Part of a small language model's weights: width 128, 3 heads of 64 (1 for keys and values).
Each number is 200 + 30 x the weight over the matrix's rms, rounded and kept within 0 to 999. Layers, rows and columns count from 0.

# o: layer 6 attention output (transposed), 192x128, rms 0.101, rows 52-63,116-127,180-191, columns 0-63
# v: layer 6 attention value, 64x128, rms 0.101, rows 53-63, columns 0-63
# gate: layer 6 MLP gate, 384x128, rms 0.0864, rows 0, columns 0-63
# up: layer 6 MLP up, 384x128, rms 0.0874, rows 0, columns 0-63
o52,217,169,229,218,231,203,177,190,216,200,202,212,215,180,204,202,233,164,193,189,221,203,194,181,167,207,206,194,209,215,134,206,179,183,195,202,187,207,207,198,187,210,234,175,223,194,204,180,194,214,215,216,180,191,213,186,184,217,188,149,206,185,189,162
o116,173,191,216,167,144,184,233,189,183,203,200,195,184,213,187,238,194,152,210,238,205,215,172,184,276,212,186,214,253,179,207,182,192,202,209,181,124,208,149,199,223,211,183,196,227,202,214,170,176,208,193,224,234,159,214,232,149,196,190,235,193,178,199,196
o180,226,183,198,184,174,221,166,168,235,242,201,223,289,156,198,188,182,142,200,182,225,214,180,178,197,242,235,267,211,165,173,206,203,207,203,215,177,184,265,134,248,212,213,152,147,239,200,145,153,238,184,268,246,157,186,170,176,216,197,190,174,167,227,208
v53,198,186,185,164,218,237,209,194,202,186,214,230,195,194,134,156,187,174,232,199,241,220,267,242,187,196,231,229,153,197,237,200,161,190,233,228,125,188,195,205,204,184,191,178,194,174,229,201,185,188,208,196,191,178,210,195,211,177,207,220,173,225,211,185
o53,217,199,185,180,198,200,214,191,189,199,210,219,234,205,194,184,184,231,167,165,228,176,205,204,181,217,179,197,157,222,211,160,203,204,182,215,237,195,197,242,181,191,216,210,167,221,195,222,171,187,218,147,209,236,198,170,226,209,210,219,206,200,198,216
o117,210,207,178,181,182,201,211,175,190,206,176,199,219,182,183,205,196,217,184,189,230,188,189,165,180,178,204,204,179,218,209,209,209,194,176,205,222,210,175,211,224,163,201,207,162,234,167,209,180,200,204,145,195,230,211,147,189,219,202,201,208,203,196,188
o181,190,184,199,196,173,207,177,164,195,205,233,204,206,189,185,204,209,256,195,172,197,156,181,176,195,212,182,196,138,199,214,152,214,230,184,188,194,203,203,221,219,194,202,179,159,236,198,209,203,202,189,156,225,258,193,126,219,202,194,200,224,204,178,179
v54,245,208,263,216,173,157,127,195,277,248,208,209,208,272,214,222,206,160,228,189,255,217,216,248,194,228,213,218,228,165,221,239,206,239,187,182,223,192,160,191,197,217,241,266,191,239,158,214,216,180,237,197,196,183,232,179,209,197,272,197,207,167,158,248
o54,234,206,208,180,214,199,168,205,213,214,115,131,233,185,209,184,195,222,165,223,212,235,220,220,167,173,244,180,222,204,206,209,219,187,175,166,204,204,192,193,212,174,173,206,200,192,153,215,226,267,215,181,181,193,204,214,191,223,229,197,207,203,232,174
o118,209,234,205,183,192,186,216,204,263,220,191,191,170,190,173,196,195,287,193,210,198,179,226,153,182,208,179,232,142,187,188,217,241,254,216,209,205,131,183,244,185,187,209,173,186,180,183,193,182,181,146,199,189,214,125,152,216,232,189,193,193,198,207,147
o182,212,209,201,186,207,142,230,213,233,216,102,165,246,149,173,166,171,207,165,219,170,222,224,237,208,179,280,215,170,195,221,202,195,217,201,164,203,186,200,184,222,197,168,216,168,195,214,217,205,224,204,205,172,189,190,199,168,161,250,198,174,226,237,210
v55,219,142,199,266,178,215,194,184,118,157,202,173,194,205,152,253,198,201,217,227,194,178,149,215,227,144,174,181,231,212,226,200,193,218,234,180,214,200,208,106,136,223,187,189,202,151,213,204,211,214,209,195,133,220,199,186,197,209,180,191,176,185,173,194
o55,164,210,194,202,211,225,167,276,217,181,165,200,155,195,249,217,235,160,187,180,193,213,203,214,182,235,207,203,233,227,201,188,213,205,217,195,235,214,234,169,209,174,173,200,169,218,162,163,183,188,227,171,234,181,204,256,206,203,216,253,195,217,245,181
o119,216,217,234,169,225,181,199,212,186,226,172,182,214,192,194,196,222,181,176,157,216,216,190,205,164,230,208,216,175,152,178,238,186,209,216,172,217,180,239,204,200,201,231,213,187,200,223,157,171,181,192,212,262,183,169,173,185,207,189,205,200,221,239,199
o183,283,184,154,214,193,202,159,208,240,187,218,206,183,219,195,196,186,218,164,223,216,237,179,220,188,241,176,196,268,188,204,166,228,202,207,184,243,187,227,216,234,192,182,198,166,257,167,157,162,204,218,178,151,155,179,172,176,174,232,178,226,215,234,145
v56,220,174,218,222,217,190,194,178,157,208,235,221,184,215,233,206,202,184,164,224,158,118,189,183,206,183,244,195,181,226,216,189,145,254,248,213,172,188,188,180,252,181,186,185,176,198,207,222,242,247,184,197,191,190,209,187,194,243,161,146,228,165,196,182
o56,172,212,185,169,209,218,218,203,216,192,222,173,201,215,197,201,161,222,213,171,209,208,183,209,205,212,184,199,195,214,277,177,218,209,224,196,256,188,200,204,210,180,174,212,165,208,189,199,138,196,164,202,223,193,172,226,186,198,207,241,201,176,257,199
o120,217,187,197,219,224,213,180,184,256,228,207,189,235,177,193,183,166,212,197,168,215,240,157,224,156,186,214,190,180,203,199,250,219,240,199,205,257,171,236,231,205,213,199,190,194,223,184,237,151,169,228,189,174,223,178,203,230,239,179,199,219,207,234,150
o184,166,190,241,214,243,227,191,208,226,176,271,219,162,210,217,174,222,185,202,116,216,215,218,165,190,234,171,165,201,219,220,208,227,176,207,194,263,203,207,236,210,197,221,229,179,199,191,193,204,175,208,191,229,299,168,228,232,220,183,163,193,196,216,160
v57,160,241,140,179,181,206,242,215,215,186,221,205,226,216,197,232,143,197,172,216,214,217,192,267,224,225,243,217,216,206,233,202,256,224,171,217,206,205,211,241,212,212,183,184,197,129,186,219,185,158,210,223,207,181,181,212,206,216,240,184,188,191,198,205
o57,190,214,200,216,211,207,212,192,194,208,195,199,183,172,160,210,203,190,199,217,198,223,186,211,218,210,211,213,200,195,201,220,203,191,215,190,191,185,201,177,230,216,205,173,199,185,182,192,191,212,201,254,188,182,194,235,217,182,199,184,176,193,187,224
o121,183,158,229,234,207,160,192,156,204,192,193,219,164,200,190,251,225,162,238,238,169,187,195,229,220,197,212,224,209,204,192,188,202,177,211,215,153,203,198,184,198,210,205,178,220,204,214,229,199,206,197,246,171,164,223,217,190,214,185,208,200,206,149,193
o185,213,202,173,225,222,183,234,160,207,207,140,187,274,129,168,215,164,136,185,209,161,194,170,211,220,176,234,271,188,208,189,226,231,222,223,226,200,186,222,188,207,229,224,174,179,183,165,206,203,172,219,223,219,189,239,224,223,238,211,191,206,206,185,187
v58,199,206,216,185,187,215,218,215,191,211,164,222,253,142,186,240,178,198,204,241,249,192,272,236,192,221,168,223,177,160,198,203,185,157,178,155,148,175,204,226,244,166,168,263,197,294,206,208,223,196,195,199,186,247,217,201,242,166,187,177,174,213,213,195
o58,213,212,187,212,236,167,223,169,187,200,234,183,199,203,187,259,217,223,200,193,159,139,191,162,219,164,212,194,168,171,204,206,226,247,210,253,227,208,193,216,191,184,212,198,185,192,216,267,215,159,191,192,184,246,200,207,187,229,177,142,195,215,180,171
o122,257,247,171,236,262,204,177,219,216,155,246,229,182,184,212,196,196,225,141,176,200,200,209,187,185,230,221,189,177,175,200,111,225,194,219,233,298,172,178,200,211,222,221,190,204,160,236,226,206,171,201,218,180,258,160,282,250,211,210,158,184,208,215,219
o186,162,258,231,194,205,200,215,210,186,200,261,174,133,155,190,247,217,202,186,217,202,183,160,189,195,194,205,198,212,154,214,187,228,225,233,195,190,166,199,191,216,202,183,184,172,174,219,197,224,201,159,240,230,233,156,233,239,196,174,158,155,200,209,230
v59,248,222,267,231,252,182,170,146,189,161,227,210,184,212,253,187,240,156,240,159,201,141,235,199,222,203,111,210,204,139,220,156,162,250,183,185,190,231,205,210,228,226,219,123,214,143,168,194,202,268,235,185,176,228,168,221,207,174,198,168,142,198,213,214
o59,220,185,244,168,202,207,161,222,231,210,223,170,241,178,215,183,195,194,232,152,179,219,148,205,168,189,178,180,207,222,189,167,212,159,144,176,220,188,190,216,206,178,125,222,166,239,189,179,176,190,171,233,208,242,189,187,145,216,208,143,217,161,231,142
o123,191,201,199,234,146,211,180,190,235,187,220,183,259,215,216,183,168,210,195,107,204,268,130,188,199,181,251,179,206,175,206,142,187,180,136,194,215,211,145,219,224,220,206,219,175,256,221,200,188,184,212,207,237,291,198,214,179,218,231,231,219,186,186,216
o187,223,249,223,219,207,200,218,139,203,194,177,199,176,172,188,216,213,220,164,229,212,214,211,171,259,246,261,167,236,176,177,153,195,157,166,158,129,200,165,183,196,232,208,142,236,226,203,186,201,178,219,283,194,190,183,243,176,197,192,174,181,192,222,210
v60,227,177,220,217,181,230,237,191,159,225,182,219,174,270,176,131,202,198,193,211,131,204,197,176,210,241,206,196,218,250,229,172,199,212,169,164,208,177,196,181,266,98,211,200,191,198,190,247,192,222,163,191,191,200,227,183,180,219,168,226,192,159,223,169
o60,223,229,138,208,164,173,192,184,207,251,153,153,170,197,170,235,154,234,236,195,163,200,194,211,225,197,194,200,255,206,200,189,215,223,268,179,205,204,194,171,201,193,146,191,185,178,185,176,195,227,208,184,174,185,170,188,172,236,168,236,178,234,193,199
o124,206,217,151,176,201,186,208,178,183,301,163,183,216,186,167,178,151,269,205,157,225,214,186,199,159,205,221,183,187,183,222,234,203,208,203,194,212,171,234,248,174,219,196,189,166,204,187,246,177,210,243,150,174,247,229,185,211,203,211,227,181,214,206,195
o188,175,211,187,235,208,231,240,206,180,203,213,220,140,212,218,185,204,150,253,209,179,246,217,183,245,230,191,147,251,187,214,242,197,167,245,212,170,183,200,184,229,211,238,201,205,171,201,166,197,172,177,195,213,118,197,243,203,190,180,201,139,207,200,222
v61,213,126,183,193,250,96,204,190,192,212,249,163,239,202,146,254,228,186,217,178,201,189,213,225,180,215,209,250,201,234,232,252,275,216,177,216,185,164,207,243,188,189,143,207,236,195,214,170,202,141,177,189,241,193,150,197,150,169,202,174,201,188,198,225
o61,103,192,209,170,237,223,193,206,205,165,237,212,247,214,223,239,214,219,190,177,229,222,164,167,141,132,215,174,212,220,150,180,191,165,228,186,227,244,238,139,197,192,215,223,204,219,255,224,217,233,192,201,200,200,249,224,160,194,165,203,198,193,201,163
o125,219,223,202,226,156,267,201,285,212,141,192,167,172,276,225,228,165,177,227,211,153,234,217,221,228,146,197,190,296,179,170,210,188,260,203,182,178,231,184,184,280,221,145,213,228,171,230,190,245,218,194,210,197,243,249,217,164,241,217,192,186,177,207,149
o189,185,184,180,251,206,236,190,236,265,224,252,202,246,192,196,149,199,196,162,192,238,230,174,191,173,245,227,226,165,182,215,167,231,187,207,200,248,175,233,193,215,197,218,196,199,239,211,153,174,251,204,210,229,218,173,162,168,146,179,154,209,157,211,182
v62,153,244,198,204,199,202,239,185,142,175,242,189,165,203,194,221,183,183,172,146,234,159,171,254,182,214,173,187,207,200,220,166,168,181,165,194,219,207,230,193,222,149,191,138,232,233,168,199,206,250,198,186,205,197,171,206,186,195,156,185,167,205,203,195
o62,203,188,194,225,229,187,139,233,190,203,177,200,193,163,200,220,243,139,232,225,167,196,168,193,187,183,201,184,210,195,169,250,225,207,195,183,179,199,248,141,226,192,177,151,200,180,218,196,235,168,204,206,219,158,189,237,219,213,166,181,192,192,206,171
o126,217,178,195,213,211,238,166,248,171,178,165,227,212,214,263,190,179,150,199,207,203,203,178,238,222,214,234,199,208,204,202,155,147,185,168,222,209,248,237,161,192,242,188,199,206,177,238,202,215,205,232,222,249,165,227,258,207,157,209,234,151,187,224,258
o190,220,203,223,213,233,175,187,216,220,220,196,224,214,175,193,223,195,123,190,245,239,202,237,181,190,229,213,188,258,157,193,217,218,166,231,210,217,183,238,181,245,172,207,204,203,203,211,197,203,185,196,224,208,139,202,239,229,213,176,199,177,205,216,194
v63,197,201,216,185,190,230,211,185,139,166,202,210,215,178,185,208,214,161,170,158,184,241,228,198,195,190,163,212,209,186,242,189,167,158,168,214,179,157,211,174,185,210,200,179,202,214,200,177,179,200,222,171,175,234,221,208,216,202,157,220,132,207,189,189
o63,190,167,182,207,206,186,195,240,191,181,207,229,217,213,215,188,212,187,206,167,237,152,203,204,176,226,164,208,159,240,186,188,173,210,170,220,240,201,197,215,213,192,192,229,178,216,222,206,207,189,200,148,207,264,210,165,187,180,200,204,202,206,197,202
o127,219,168,195,189,180,171,202,182,210,192,178,175,214,193,185,182,212,194,206,169,244,194,221,179,174,190,184,209,175,214,217,202,136,189,174,210,229,242,182,189,205,207,204,221,139,244,194,213,197,220,218,151,213,218,191,131,166,212,194,227,212,183,205,218
o191,224,178,178,254,206,209,196,187,241,151,212,211,253,219,190,173,192,202,218,213,206,162,217,172,196,216,229,197,196,229,186,161,207,225,200,214,189,205,211,176,178,193,211,194,167,226,204,225,209,219,194,175,179,251,220,171,220,222,177,192,203,210,213,201
gate0,223,229,226,159,170,211,211,193,226,266,232,219,151,197,163,238,214,209,225,191,205,181,232,176,203,202,205,178,250,232,214,192,204,167,242,207,185,216,152,223,243,213,167,215,223,181,129,196,199,151,118,207,205,167,207,172,171,202,261,182,205,214,197,199
up0,210,196,199,176,179,202,205,189,169,211,202,169,201,136,193,191,190,182,253,168,201,216,191,196,159,269,169,164,184,179,220,164,218,215,196,214,248,160,189,212,191,210,254,235,222,188,154,241,122,199,175,231,164,210,235,155,172,205,220,236,236,164,219,263